Part of a small language model's weights: width 224, rotary positions.
Each number is 128 + 24 x the weight over its row's rms, rounded and kept within 0 to 255. Layers, rows and columns count from 0. Numbers have three digits each. The size before them is the row's rms in percent of the matrix's.

# gate: layer 6 MLP gate, 576x224, rms 0.0611, rows 83-122, columns 0-111
# up: layer 6 MLP up, 576x224, rms 0.0612, rows 83-122, columns 0-111
# down: layer 6 MLP down (transposed), 576x224, rms 0.0613, rows 83-122, columns 0-111
gate83 099:124137097109133123143155162130126127195168180129173167159124106123129103103105122155143150138131106142148107145149110101097124122173106124103120154119124094139139170104145137154083156154135143119105133154145160092109141107125146146174117152139142111153145130154138114136109156144153127157134118107140174102103122149105128163136165137128
up83 099:157085107100138119184107146123138141135133110135158134113106150132128108145120136130100120140094164131139143116121132102102114099148113095097114124130129129139051143117104180146157128147121129134106083179155088151147163131138157111112190117137126153141125129110136141096149102126080130131139132131115128175144094136120122139172156128129
down83 101:148119087108148152132147117137140153132138116146160146084138147111151133118141100151142145112132148114095125152137138139138162121146154171108135178070152129165153166136149129145084133158139156145080107169126118124120063141129158094132104079118110126067143121148098128143120108108171125104141112130121134138126150104115127175166142118119
gate84 106:100133160153130152174126067155129103132133146139126141111132110133119195104110118136152154085141114169095142147104147138097138113130101159144174082153101087159121137166122137138157121127149118132131131161137097105156113143134146143123123101145129107092138163097050131124082104139086111106128105122142099090136147102131169160161127148090
up84 102:136151114123113117084102125172109157097123112131121158091145108130120095129144099146134118112170138158130118166107148168115107115132106095160143153158107128105127085174134146096143115067102189116104109126103121148124144164107162110101179120129112124149157143099161129145140117132141150130127150087155176094114141147077111140101137089184
down84 105:145113170099149094118164144134126155127110119148108119156095125103142112115129135084112108093107152112105128110095152068163103101112137163108102160112125107092146155090154122181099137143103100136130107107082138098109145107154126104131131134115091117114136105107079142105134053168128121130128144128119141111129107121136153122102087133130
gate85 098:144123102111126125058175107135146154155137094163145127135093101167121145162165104111134109143188125115194156153135154118143136138152122137155113125131111105150137163160111122101132074087138112119082132118121139142137132108109125080123143135130155143108114170139159102161142158118108130129162139117165096137123098121137079132126133143137
up85 102:124148100111113163141148102116117118138123135172110128148170105167128175141117141106153130109151144131122174104108117106132143125110132124096129070065108134118136117133159083153091076140142110140122159119142140104156116112127117128140137147126162090137148120128138144170139114120140148136135122163167176123077140119167155100142113102147
down85 101:165093096137176125136140145099123161118148169139113141109126156111144138115109164129096148110179129090128145118135152173154173160144085136074152100165097129122159125141105111077129165126126140151121135112105097103168147124095110113114122096133155117106123135138088080142159100072148092130146131157117098116139132129120117094137146134131
gate86 100:123107173104080153123138103121148144159106164124136108163096159170126141144090163151129116144139109119147116116130176141151118105124186148151160167148107117090124087082096155128125138124137140139080148133137172158167138119136124102128123111145126139141148114151127129163133115096155130110135127142136128096137116169118111089116127127114
up86 106:120134150133132148133142107146136119122134116115089161164126158197135165127124093099152124094086106086104113169105160113127172113149122140120098108152101115127148057105099103164126127124131167128130150105114178123186171096126122125155160138110133147076085103081181155098155152116114120106106125138131131129118128119129107136141102095120
down86 107:196123114096090102093151123132135155128156082089098148142144134120145157086094147163098117103120106128145095091135139158135153126105122116117190145117110135088134115121080114094115150110132138173126140113113096143114140185119129125102133147123073095126105122135133080090140115112129101125141137151108169124129092122099117135153132166160
gate87 098:164098152115089098147127091141148137097104119161113126125074100118116075103085124123159163125158121108099109116159107136165159142154168114145150105140106111104123122136170115125098146142125155166097161135117142120114114101140141172163132125125102120154128123149114154105140130091147136067112090073122126147153124145101067137098087121158
up87 101:121153097096081125101116114127155123138123089141124107140113188108131099137175153118172107120132127105120124112087112105148100111128109156142131120194157105137137142121108129141141135144183165168097116111116139129124121150155168160157127075098133157119111135153130116085133099161139135132152135114154176133115116168097099110147168143173
down87 099:104117198107110118157115131137149120075089129142134134164130088137137174156098139154139097160146116155129117142154121134107107124146125130182095124136144144105163099143113149109149130156120141141124114180158155078119147122155101128128101150104111157124181151140157147166131125151146150099120094091133148134094133090174116122131124094100
gate88 097:086113116110126112140141133113110117140129121123137111130131118131104106073098115095157094132131177123149137126150101099145146146139139130089136052193152148075117116174137125149103157139138146178110091096137151108170100124135148127136144110140162119141123133142120112139130156093118081134134143142174093117131128125148123082121138103117
up88 098:108124153104148147114123151131167125128146115108133121101143092092143130146165131117085109133160147140144158122098131150097144094113113065133161118140129145132109126120118131171141121100173148147124153134183111110144101101170102093178171148170139126104109126126116091142144096130173134147104151165124132118104132138118156137141131147120
down88 095:105168128115170147111139142121122126161115134120159121138134146101171101106112135134135123125117126111133108121111166082153195123121139122122139144112191113119106138165111118124122138132116135166109117137133146137155141120165200144118114119162097093117116102146078140138118089113175119090111128135105121143109135131159110111173137161124
gate89 105:110130124141157096130152125116122087123168119090107169158129101111113131086117153176103130158149114105137198145107142150099133108114119145103091107163148116131116133112124120100105115075129123135150111124092114069117125117111121092150122129158134099151128096104086150124110094141136118137161114129080141121125098185141094153142147110136
up89 102:111185128151138138142136153121167139087110101084132098134106121079150144127107134149117152099129097115123155123128167145108132123117068126115143166157107105153157148125127142100110097146132150132117127170161104125138155139129117081127115109132086140151111129104094117078073149151142144140160125125141144080071130119130123147094068064152
down89 102:058130162141143145119147109155128149125106121168161112144156149152100147131100133145127099129112124155119139150139151098160110143084165143160134107143118151178168169098100108135132132108153094131173122101159098133149117127110129101124108132151126114165138135113106121166127120079157122114163116117110116145152132185111110107167123100148
gate90 102:154169119160121114138159102118090101118120160115129110111131130151102139150156105153108171102158130152136145105119112114111140072165128139122139114165142152165104121105147153140160092208100108130133168137103101098108104126099113111124153110145111148185132132111161085118139129124137122122107070134146115105097127116120106108161135151156
up90 099:156127130154165144147125121109084117079113128112134111137133134163136142151130149117151143111172149122140108108120134135161174150108135183139188129068115094150113140112100148130161150085146142126107089150135174113075148105062122099115126151157131174139167106099122140167121129127153143096141137100109074138155148129133100142094112089108
down90 103:135150123128094140172125131122114103139119129116160131160114083121114101182073116114126136131079108125117107143120127111140158107134143123144119075128126105115110143169099138147108092136129145127131145132125119130132151081142146140125108137136052113093126112128149163156127126136100098127134139162135110114132122153148143189098108132113
gate91 100:140097112115118124118101122169116113146138161097140117126113138138136170071158124145114129097082113133130126129122150143114115108124107136117131141148121151121148117140143118156081104152196125143112132161161176109127141121111134118111147113162075092103129108131104128170141128123113137101164129120154146101099131166123140107170151125122
up91 097:104129121115107141128172105155158096135150101138166174132112104140119102091168166109110113170140137200133117125126132123072097168123122133155146170130117096167064100131133156151144124149149122115160138139151118106100123131104162115117129125138132184110107143098125131103112069162145095131128092106112117136164096143146100172111155124109
down91 101:158123130127122108132118144136139090126145127091106125134116117121131159139112130104116137190113165098091072148147110156056115130105151107144116129146114154161100156108151069144090138155127115142129130092126142148138117113138100133122162173101163145166134137151142117133170112135139175123125086115143144092121129154122141132114113081131
gate92 100:100147088145135099122102111134139167132110145111140107109082087119143100096093105128161141117116118080102064138132100120099122161144085114116125160115083143112134120115115130109132155168097133106084118145127122110118151133135142132125106114120085138133112133147068127097080130154101154129103108138128126156110178161099114141139146133118
up92 097:138106132114106124150147150106134106101172139119126142154158159147142144092064154173106110145140109116145148121116110131145137137176153127121152128110126135099066119097155156159128141220120116148121144143110145168133135111120156123136095155141127169139127147138121135135123107120155134138109128155137119090095141117130165152143113139128
down92 101:123158118128140130161130106174086100123125128132123097138095143125144147153134081164153099112117115142138112096127148090125132137141109167125162115107134121108126177127114150158132138100114119124140095123122107136097149137139111124119060086203173127099160149142125120121116162097130135147088128122117110104148141124166125134109093120139
gate93 100:125148180158101139113159142119148126186145138149123130129107148121174169103133119145157160134095110107120157096138134165117121105090138147170116143105132165161139148173114128111122193143081125131139107108121155168127099105116109144125134099122145164137121110138117091118127151136082116110147118175112166126140147086093120139134178152152
up93 101:157160131153101145145079167116089139125127124098089117122127119164089136144124125077162160103143103188121112146111080090133103133144139115109092147117116121128115131114134088167115083094159117126136130114115115101173108111139063105101174108109131130152133176128179173144133130138156136094146112137116107142113129125108131103167073096135
down93 100:108130119140146136116117165134137146119117166139133118115165112127141135103149100103169143089138158094087166187107124112132130148151128106132100084083117177115104120122107152148147117141118123102102105167133120107140113131132108144130160108121140098141094154123110134100159149108115141108094166127134145168086128146124137108151106092190
gate94 105:092091132108112181128160162136138148132118103152162141124091124108114168118118118118129110126130113155113110138112133099070084077108120134149142143097118138121136130102123118175134155177119107140114084111139149133133122150109087069160097149149147118106090104129082160069124138111110108117095114144153133164117142131120113113129104147119
up94 102:143165103138151088138182117081164121132123107130158122162150114130123143142117086163107136154098185135117138087155189123132140133125096169155122131150099094150129115114151165172147139144092153120146134131166134121130135087108142078102083116104140097131120124108135132137099154150126142101168141120194111162180163168126155092160092155121
down94 102:118114126137119129124103137124143149153121126137162133143078118100111119072130077105114107088114105139099141129154154091130154167116132109080141147156145126119166131132121137092128135086156151137158127106152116140139128115176104135083158160095061106168090171142079132121126135122123136107131133125131178127136138130105090125127130179138
gate95 101:158117144136157140131127160202131154126124116087150122169132130149143162123102149160102160096150137127127153133125133146103151126123159141130096135160073126118163092157075148159122149111124118138132074153088102166100125125090084177152138107144112140149120107144146140103114143126085145123125132159114103092111150094123112095134148094177
up95 103:132174115159115106135148152107121150122181111164107080093144128126074131105158106159132082133098144125106114100116113147145121109147111151101154154099103107150138151098122178109176108120128136175121120109121143116146167099090150133113116115083112105087127150151133118152151132095116111114123180181157116118097106135111121120139135128086
down95 104:104144078106131125151144086130115169161149133111146133152144142140145110138138193091161076183149156140131152145157148152132060134104141105141116120152130114090135117092137092142139136138118129099124113157120082167134082148140108146149157162173112122167125149102149141126142107120154082119120144110117192123088151136129147149134115111162
gate96 101:168124136155147139093149150093148134092177139129151103147174105146160145099077148111131149166114093095134146141094159148139142127136125110174126123177114146104129147138104083150143129138164122140157169152118127124091146092129142146094110113174160098139139162124138120111170129093189151141089118121154155105124148134106114164105110131107
up96 102:095091153142114116103203114074133116110164148136127150120124129091160089097158170157127107125137178148121132112108151109133149086120152144147140122163128137137113104148150061180159116171172132124107131116110122131132133130166109126150147103133101143138089110123136096116104139133114148113134116110125161117151142155120146137130108133140
down96 101:176151159145147104132144130141114142126110091129112136130131096177111160059161154103073072153146107133122127156114131138100119106123098127110145112117111105135135107085135119171121136148143116103197114134120156129127106087146103159142128114132105111118132111149139134122118087127138122137163150191128128118091100111119162113151103174151
gate97 102:133149131110137138155122154130098150146125149091144134122138073098092158139121128138087123128137117130090123110117119140148139151120117135124088118093117110135119124107149105164159155124103150127109088148128180119137088117087121140135149153175086103156167165141126170115136155158137192158168158144078154146110111147123132138114112156160
up97 102:129138148131119148117162134130162135114122192156132148137171099142182121099142175101168124108139165111145154126150121149118106099089129153146149110145086108139097144138156127160121132163118098089160108152138142111094094096166077138138113095126121108136099131097109139131077139143146112172118097103152110130124123119154139164163129139127
down97 104:131115158105107148162153116138106140109122078126141092134112132089155094109163123158097166146099093134115128173083143165162127172156102121133144106124128169161115122087122090141134124110104103102094140094105089123156171080152139138118082149101091127137119127150118092154096164074128142098149114144160154137153096097137115143143094135125
gate98 096:145119162122172134147119115153144133144116171108146120090136106074104140132115140136095177154169097146121118110095123146147169130123077126096143115107127142167088167135148097189161109085163123133138113099139093076105146154133114139089116087114172117144135142134109132112087161159175120106103125142141136106094139156158137133125119113087
up98 096:144098117142112142161145136134082118125085078128127134102134097064112131100136099181119100112121133147104103153140121161126158090153132109105163127167132136153097154138150146137177131147138120158133181113155122120130103142148078128085154093103105114122116112155146091141117115106159112150114117130151131095146132129151108114087109129125
down98 095:119145151132164132104142135115096177103067147109152153115092168141096139126117114139108159135153122143112118110148115175138152114132157130135142133096105090095165113132121129096121117147106133098144109164154094130088134137119090161117162155119179111128123160152135099133139083106139134134097141140108120106091153135103131090077116116107
gate99 098:123128106139116196117122126168103147132153121124141093095166122165084077093114095125112168103158092137136117123056129119153149165090119117111095152123136133139113144134119138175163114119157135158099147137120147111105178123071114131181160128121166075098128104160150108152124144156140150152144102154144111137116110155115136136152120115123
up99 100:135122087109138135096150111101143138123134155095142178043132106108122120146158126084138139180159076084112155138102109132088128114131115126155138143140127090131088148139156138099153107122107191093125089124109123128102140098086126157134150104104098116124140126128140100140113130124142167126089152125148145112090168130121163136125116173107
down99 101:135152144096156130064137131145067142156135152108163146146124133169111102138095133141138111165147106146121145122120147174145150130138100116096130117096134068094114126130129126159161163139120111106092130086114122144129139123154120132095112104123149162095124158151131090192128163135147175116127115153152092120109096163108125137099160132151
gate100 100:142112094124110180125149182123115139133135117092147156146178155144084132122140163138164174140080101152141124125118096126131157106139139150130165090151066104120122139162130111132136123112125160163111149122103131085174099069120104097117099112130161112139164119125132103133095165093162130122134127164129148157125073111138141188139137096173
up100 097:128148128133135141133103118123131091121130105152164152128093102137133147172168089113155107084162139082082193127151151162142156112101076136160144111125115116153170144109158116099129131123116118149125145149094119154145130146163111111096145147103139184148084085080117136106163170166109154117159145139143098126132152157133112088108115154157
down100 099:144112095139129137131139172094101092089150127146136148098188152150137135107123129173116087152108150148123076147148102131117167162118129126141168121141160145133102163107149109104128103115101150098116096111122117174126080117115150061117126121121177097138144091153128142169117139120160110068140136130076161113147093126115122129103108131125
gate101 103:184129151137153151129166140155112118128103146153092130136111111167142113123127129175110141145117119116154098108119160132089198092093111154101101114201112098136137145102183108121137117137096113152111114149118143110111115119146108172148120096117098138169145124119136125110114164145092085133105119119105139120120127124135143160126115146148
up101 101:145156127161131137116165140169131125131107125101138132115115111142111132141124117137137164177092161149100173116127149084119122171106060156135092126099122138178149129114113215110091132159117095097147117139146099118094184129125139136110092122129108126160175156119097151075109124142117160104112166156122146156135099179112157148134122121109
down101 103:078089114118118100137130123130118101060167137170120152130156129106140147152125117125148121133043097112146140100137086091152131133123134115108088169144131134145156160119094133134132099128132108136151151136179125119121122185154154136108096097183120109140110131135146115124148131125091143182084126125140097078151136126147082127117123109137
gate102 100:125139136167124128157150126103086128123135128158145157148153086145102138157123145101162142142108167134096125097119127133167132112106125118122117184105108123150131124150144122151140067100157162124144120070128122105115096092080146061119145155177145124133150132177121135158102156128129134072126118143080100129082109161112099083120088132118
up102 095:133132106110107123168131153132154107147150093146157157118095100167104164153149118147126128176156111077136146122110164106132171156114108169102118119100094118110131073198153123110150073160163154128148119127120103113113070115126118114150169115152150125168107114127140092136110089131082140102100114140119082124119133138123124104117107152085
down102 096:126072133128090108109137119129151107164136116119146145120174146154115123145121129141122117151145109124095098135113085154136097148178073144115092165112130115128132128098142112107134114148102097088129163090113093150139135127090120155136142106114148126137164120140137101165119149132137121107133063117123139124145104148126105108125144129093
gate103 102:141116145105112106105120069109147143085121157127158135089173127128127149141097105141112129130090125141107114150143132082143119162178098134163133152179113155143092163152166102121155171103133120112102112131108115102094131128125127135154117144132156064125127155107076094121082083205156121149109123149128132138104118159094133106153139135117
up103 100:125155136119153157136115087136137106129147093108121112167150144130148127133108151129147156116139134106157112121129072136174137117104129112088171136091139114146110126134144116117120127169117149113136102143145121173117157140130130120112143129115113141167148149157167067135125151124120101123157108103094154143131101115151096144146111086102
down103 098:090106136108145120131169128098140129145137087148130083131124103110100103144138100158115173122159148117162158106124133152135137104073144091149132091142109133122141098112090114106092102146123166115130157167141089169111126158121115118111147120139155131084166106101115089113141115132086135130133126138123084102132088092150124094128126124142
gate104 103:091084147157106144104164112111126118103135166137107159109151093148126125133108143098126169115155128098134098122132124135112138116121119147154156118114110124135086083148124140110139154142144157149100145158095153161166140163129157123173123159171105128150076150119104107142129157169138116110132107120151142120090123100137152121186130145120
up104 098:090087132155119141127115106145113080090158131116123118174150112104141095098127133138149147168186121153101170145128115144163120116112178118103110132139134121138067117119092118165113105120123159131098087129091108143175137128081192135146139146115138125106097166140125115129162130152141135127113133094101126128124160141159085108144159131122
down104 099:112126127127109106128069102092123114121135149084157125106120101115142133115122157098150156094125140121096166125143078097103097150102138115132126097107133122159107154180132108127141153141163156127090132145099172109100146149158102123150156142150105155128123172148135130120084151139112119122104116107127082127119150159123141105125136111106
gate105 101:146090095136119147122164131131078123115102120124130112152133154139104172149138120128107131167093133130108172146153138156126173148104134130125146069121116138116124097119127099135160140097121107119111127109116144118148147155092127135134120167184140136121148102128135171147134133139077137114100127142119106142113130179132099147116105102098
up105 103:130109139164130138113115135140112112119117149107082139127116151111109135135116141093101113135112085153107180132182110135138137151122107104139126108113104131133123120124156144157134161138164132105084132101152133119096179156108093140112170132171144115159105143185103160113186079118122173154131118117121163147128109117155139104154122118163
down105 103:139140111182132171154178121164123108127130115114131143146105169138104129125152166124163093123071144141128108084111149113143108120132165129112171128153106121120116095122141118120133138107116100100166120110128161133137148092112150134099111175095109118132123134116161142142086122154131131121134092128131108137141104172133072186142125136092
gate106 095:104135103091174147122127136115100086111144163130142143127093130094116123118103092173079112100143128147172153126131163101126130113131153134124134117150143140123159144119148112090111150117093137164107140073123133112113129088122093105140102095132153087133135130160138156113137123116090127145155131109131118142124143126141101120183118119157
up106 096:127131108085151130123116134175169085128155131151129121157140128137143150113140153158104159140105123149142138142121182142138097093113130102140090154121132154107129146131181142151179123117118127184116128131119151155125089131116149147120137086178125118104112116104134095132173152122145131143175099153123156151160100165150104110106165120171
down106 097:116107074113113153124126121136148118098121176137151164142154104101179147151123138105158110120125103164153096094141100126098145119166137131137092116164176111146132110121119121111128167137106121110139145125142140142111084152133133153092065093137159145151118097146144161104137108192123151114108095113103122118158112160133124158136128150139
gate107 099:163114130149107148090130119135112143150142109128136078122189115140127124087118118130102109112122151164114142141128108109117135108106116123156115180136129102147162201115147147118170130155122108084133093128109166090155149122114100139181128156111139111170145190118129104126139130094159133123096083147120121153096130101131135107098167099132
up107 100:161123129151139118099160169124154155099160088146119163098154116106167059139137115115139103108145107120121140141099099099110147113089128143141126128157120136092098125153105142151134173171074138125100119155137141140126099123132120146151098140132106107164125124144160132121105124106146148091110148146106095125127131112107128190137132175142
down107 099:119160162114099165178116141128186136116143158123114122096117129121106152148157135097159145114104147174109146100073113125108072164109171119131147144124135134136171117106127134141123119121107116162156126098103151161124146103121141128195155118139144120119083149140149181136141085104137097131092098158152145168112099121155148126111091124131
gate108 094:152100155085100086138156130155133124157164138129126168103131119167108172112158133136138158137138078136129152166092104144130105059156119153116100158130139179161105084158151132166076152136118092122059127101100141128139080117119074117113117144156156123161140111117067158130158121116114106125133107159095121119143147140075151129150120121162
up108 098:142130125084149142134057158103130115121146147115143154128134127166138128152165141114134140161147144121110162112127105148103086129106113159128139101092133134124172104175134152098107128173099136078086124139129150141138117165130116131136143098111105099151111173116096176095098060101099084136114129094075124144153127118119119153157143154149
down108 098:093120144110123128116107179147079102124127132141199126152114134109147129113084124105167125130149142106105137141130109131089140129133095125192151107104195125081121148147120147122170145145136128191117133133145116166117159092136112145142090091069160148125115132132150172142104111109145131152123105161103105125129146130157113131117128150096
gate109 093:119076134137120084147127093136138135109166093157146105092125128096109103092128145180138096115078102170108159146130151148164143094157121120149148171149131131140125186142117120104141132129133109105072144159129131131107144099146127100135137105144102157128168082130109122106105111138139138144132117138117121151139149119144104121081129074116
up109 098:134141075102144130163112117160175131131168097137155158104110165091147120103105118127117111116134105103111126165140139118120088137141125112086155142125142111146094172118151087129152166122130152115090105132092133151131151147143080126151126108115098156163146111136091121112074163112124169135125140111110134134143106144141080128134110169141
down109 097:144173114146129109128134143103104165153150100139148128141116148116152145156101092152130127173143131105145144141129143161097146151134185130124115147163131106099129089100144124079081129126136128059135121160132145121156065128120089109157138153146151117153116138132147132151125119104132102120135133169120128116109123176129100122134130137116
gate110 092:118162152103141151138135163144137123181147152174100097142098106125148134151143155124119100140132084116145139159117129109117143120187124134126130107140092143115144102116125156140115125127151121123102106082155167149125140087167140116147082117141117121151096121150120159129106128125146156122138082134159137110123123156092095160112112060132
up110 109:095125137144128164124135092097081075125131132116121114104096092128113140113119119142153175104148176140136095109122108152116122097149119138141127102118152145149116156130137094182141133099121112136086115124103108141130096119150131103112169125170126135129168115121124103097149139130138077085105145137074109149114119133150119148138145153134
down110 107:131133108120109136136191172146126135144170141136156144139109118121090127101118121168180164135114116152127126140113164128109134106128106143104129114100097124154110146103155140192115126163149148162115146097124146117149062145135158129128131102152131100157138096132090117127138147118134125091155112142140145114124143131114104133146149117157
gate111 101:170137118098133133110142118156141151137127142129155074119162151153101127140136114116121156117127136154116183169109147132085122128097140102119116150127131107162120123123128120128108158099123120165113184117132089121133134178138124100101091123135092140147163092114094143139134135162143107108080106134100111110139123116092100168153171115157
up111 103:130121164120137107081138169128136155115108161183167140136153114145115143132114140113136142154096107131172109150123093108110146130095165102149093124096148121135158132124106127103144138150130162099118132122105129143137123130153119165089132118120127124126129128095063113164139129073168126134161163146109130118126134109121157145116154120115
down111 103:126165132149123143147126127121140135119112164132095167127145113087140146112146110156065181141127129097151088112113136107163167108106157136140112101138117128114125110173112109125095125182131162182119122101148170111119116110128097090102144107081150110174125107120105113142142124080088159064113105156120128162151106109144108143115135102153
gate112 101:128151167135153149107128149133131074155127137126149118134094156123139121158072079163132115137142145175159142149096113139114101118149116131146084103173104133146181162145108152143113105149143109165141097102062130151141129110118141136127146120132141109121151110125108124133131132124138140131164141105095119135095141125139134129135142107107
up112 101:165112103116124139139082101165145149097087147155133159162100136106120135144113156128081131158135143126118110094134125132137151106150150131188112180128157106152140176167162094128128131139109113165120111161093163145152158115074129111150107107143128081089117172129136132130147125127131083176110134159091137162169121118122116101130130152164
down112 101:139122134097129125114123083139137114109175172099156123092140081142126130162114140106132124128141137152104149118154144095141125127101090128132139102129186112108118131131134151149132127099158087127101126122128126164107078127128140107146080085151148154127125127157152122122086147136119148070094140088130101127142116154119123141139169156138
gate113 106:114126124103173144120135147123105101158119144077118106136113109117141128117129126148143157104117104162155168131138150137070129111082139079127112104118081083146130086134104116159111113114168116105145121102091113148163084137096130116091114116147147119166137150092125111142096171119128108116138102120128114167122108114114133112141097094175
up113 107:100150097160129099134117170113126146128109150096138099162133127124129137166124140146099138107085170156172117111144112129110136126132154156111135116157156158080165139093157142135096142088141090154115148125153126134160116115122123141108131125102131105188120087123161170113139114156097138139150160143124170095123112143101159108156152155154
down113 104:094093159156085134135130124094141159084161123134099116137154126138124118148138116154089143152101140104123177136117128124131159137170133150142104108085123135080133163134143151115163088099112140121103184108138133162145135139082158138128132122090161149124147156123148159149123106136108175137091129119138117144154118111067161104125088124136
gate114 095:108139119150107169157143133135113126144127171116129103151099061139096106128160145124137102163130114163091098119153108111136096118157127080141099140173140173138120135134129165119149133080126086199150120077103118124122158140161111102095108123128115097137139118156139113125147086128112125122143142140146082089105108093112093121153127135119
up114 098:109158154140160136096102148146152109153110161134155096124109113098110173108142136131128120128093143158162137115127145132109129110130093109105089126127115153114104103121155143095121112144113104131118152081126128144143136110115135168148105125135102148134120141101132123132115089110173136101145176121091088168151131129099159112155096158166
down114 098:103163075107091134112124133109092161161136101107146163120154138128126140135131146121131142182100103100141144145169130096180166104121164129162179102097134146115144133126111100152118152125141115121150149104159135108170123120135100113119128139140134172122141134111094104165138145105125153133102151164088127131121117117109102113153067165112
gate115 101:139159117134140126110158112166134105135093117180156101181108076148183177127137151121104116137150099118134139128122178111151173122114158110113081136136140124101161101128152102149171097139136130137097141083104156075119171157135139146111167137177101145113148127144150090141095113122172130096114138115123137150108142114159146125137098093128
up115 105:106145132111162106125109155139137128109130141172135080099118117117108149086153111143184142116104141145098142171106163145129147122134096127140144148137115143133177146171160100126161154127127088104132085152121159126146112095132099151151112101160124094168119146087112130133114125108094141176125099108132117123115131147100097104142128141156
down115 103:094105108108143114151119135143116168167140106126138120143124128124118131118145129133134134097170094094179184138104095098126112126114076108128102133156138109084140087130130122206152129144116134092137136113114167107135166137114110112127107109172126134108117112136119121150175174151136098134114114129104120144144127133164115149114146136178
gate116 099:122180133110128111131098129113118094138124145134149092138115132169103129121118090170148131119158119150118174176138169143045114059131131103134143152109119130118098130134140159096151148135109113136165142111154159115154156177129156118118097121154107131156119111114070103152133099109118149078109130146105095080175117161099110151146150125132
up116 102:135128160096150112089137128153099131132144155158147121092139124117118089116155145175093122110123123176131106144142140132134144121127133112125103137145131092138113163114136164093084116117130123153146106146099133174130133148117122103163140136143123113125181160134105109110121113204131142091153100104132088127127145178088142140175151163151
down116 101:074137137153129130094129062183116097133141118108150124144094161142106132138143105103141150131129117135123121163090138096056089096155119161101128126101125147129129127085152112138159107154122120159131127128120105118153100108132106099119091119111136140125123127131118119140110141195108135127137129138151152151123115120105161169113168122121
gate117 112:090127111135145141161095155155162105121132124163136111135109161112117115129106140112117095078134126128160101097105126135134177107142102127136084145146074105114104119127152128094164156127138158126127118092116088099124153092124167070142073099144154129138117130119089147121178137138131149111119113170110125129093102110102137177136150116187
up117 103:102051162095133159163105094176108133123119104094148175166103114113135152132141094081135165136131097122144138142140104155110133128105117082099098101132140164142151082160128137121171145138120137099129104121111144093116132085159141127120119125129116127123152130103169101132122065114113075117134129131113101115135092172133096108173129107133
down117 100:109141146114128105101082120163122110134117143135154160113118144150140146128129113093155119119115125142129121147141115127136117109139141086134062138125094131164140112110146134113110131145130174121110106045109163112138103124142158103130140092139074145164111105101152112082141129128132151159124126104142121117105117095113122160093115126133
gate118 104:107163163090183125138132109123145088130132106147149106110108128114085164129111106118127097135169131143148129137114108141160157136092181132124108147117143152076118143135103095139138106126149140102136115139145085158140080122134131117117107148129195137111103096130127108167127140172114071140145147124098103143137099143124156116141123154117
up118 103:087117107141109123049144092151132168139133120126146079107128158150087108109119071173151142103113168115158191097123109108128155175129141156095135145113123100099109186122151157152102147077138127129138125159115131147155108128150143133129145103153146099170132120123145089097125130065171132110143131124146125123122129138125115147142143134134
down118 103:134141098119129092178161090101127100127115134119099111146132097136130109093133110143142097146152108181169123158080108103116172084152152069124136144133107183099146102134112127088137138140137100118117144150127133151146088133133165114145095126133124141113162126150166144134128128164165142135179144072147116144112113115147130124142137160158
gate119 093:146146153129135074099123118123145157159106136112157093094131135127146119101135108168136128128078157151114117097134149130106137087146095116075153139107154124160125135159100087117128126111116122119123142118155128158101082110141145106101125154120083152138167161110080125108109113147142109094123146130110103092144162170132105120118122116132
up119 099:134118130141146100086086086123153114103142151112154126115167158114078140122125094146155140112144142110172120141140133147096170104119159095106160119088110111088137146124136131122117132143147104127105117176151124130101109118123173169113111133162101110141131135157111138100174073149121141134111143161123108111107129118109147141117104104123
down119 098:123127138093115117117149134116106124095111128141126105139111129125156105116134102167110159104129134098143159158159126112121104076103148177127140142158128169174124112133139107125079160156121144110120164118171104115145098116141117108118137150114117152095143107124119117097160080126156177135125126119172089133135141115105132172117108097094
gate120 103:077160154117164097124119089126131129109174154096129116145105149178094132140106141098123133127117089114102137149097138099134162087087127128131117120171131116129193152152112119099102120108132107147124149119143153106132124111113120116178091171123119177175153124120109109143138171135118110090192117116125128125129129160089121154124143100153
up120 099:103091105165132133132151089147151125111133152129155138115100081118097110123120133162081127131112151137129120109160108101092120123087103119116180110148153141105150135159155102129120138069164085184122124140157137079127171101132168146154111119128156116137160134105164161140168135143139099107093073144094123117087091164158123149149153098123
down120 099:139139119105117149121108119148136128126083152150098132147144090158143123111138109154118119153164120128103190111112100103162137106104137130160139109117175146098115159149129118091144158121143117141111127131145128143127118133122127102157089106149103155166134121070117143096169102136076142173155130120130107145114125157134127134143097122161
gate121 097:121136129094110126132156179120141120141140103153180079141124128101135133179151133129148129100153152134097135113161172126152138105134091133091163096116114148126174097147141171155134140095100145166147144105132163134092084121125174155080126105143185120088158132186133181154107164104130122134117126128130115111093107193146138134124154119106
up121 094:132139116137138150128094154121104165192075109140080139091151088094122153124128122137121078119125086162135169140099083165154127126114122114168135126086153075139145111145093138141142121133135152100118096157114161110126141139135109120120124124124088157108111130116162124089137134114098132137118156134107112116183122126097111136103129142092
down121 094:111115097141101173148163107132154138139155138080137145119147116126119177115115115117173099120113128109146106097110117080045132123103119105126126121116109137170169118104128135098150141163131118133130113097100176133169133126117132141107151165133138123134119111126182108103151112080114142107106127083130188144164121107103121110156084079129
gate122 099:101131124086150102150152137101133132142157107137122113137095158093101113156062133158087157142143114125115112129130126127158131094177090137133095092120120102169129134117152095129145121142123127152136094116098110113147170104090112163149161103159160134135132129153137110138108096110102109125142090129120147115118112117161121144127147117088
up122 098:116110109124108164137145118105130132140170169093102110148163156128151113089137130094152152141095117135118150148135189109124142123108130074144124126145089161158153113127170053095091133155114157167119142117140151153132087129111113133120107112121134178114119129114144108118130109108106147119129127133149159119127097134117097154151101087129
down122 097:146148155166133171116140145177126093130132135133129087129130135158073133152121111092136109119158132180149101137138125087106156115146134126130124095145174110100126120141123178154087180116127105136103113137113147098133178158138114130144142110165109140112119133155126090176139121179152114118093137123101086132125118142090125141114166097163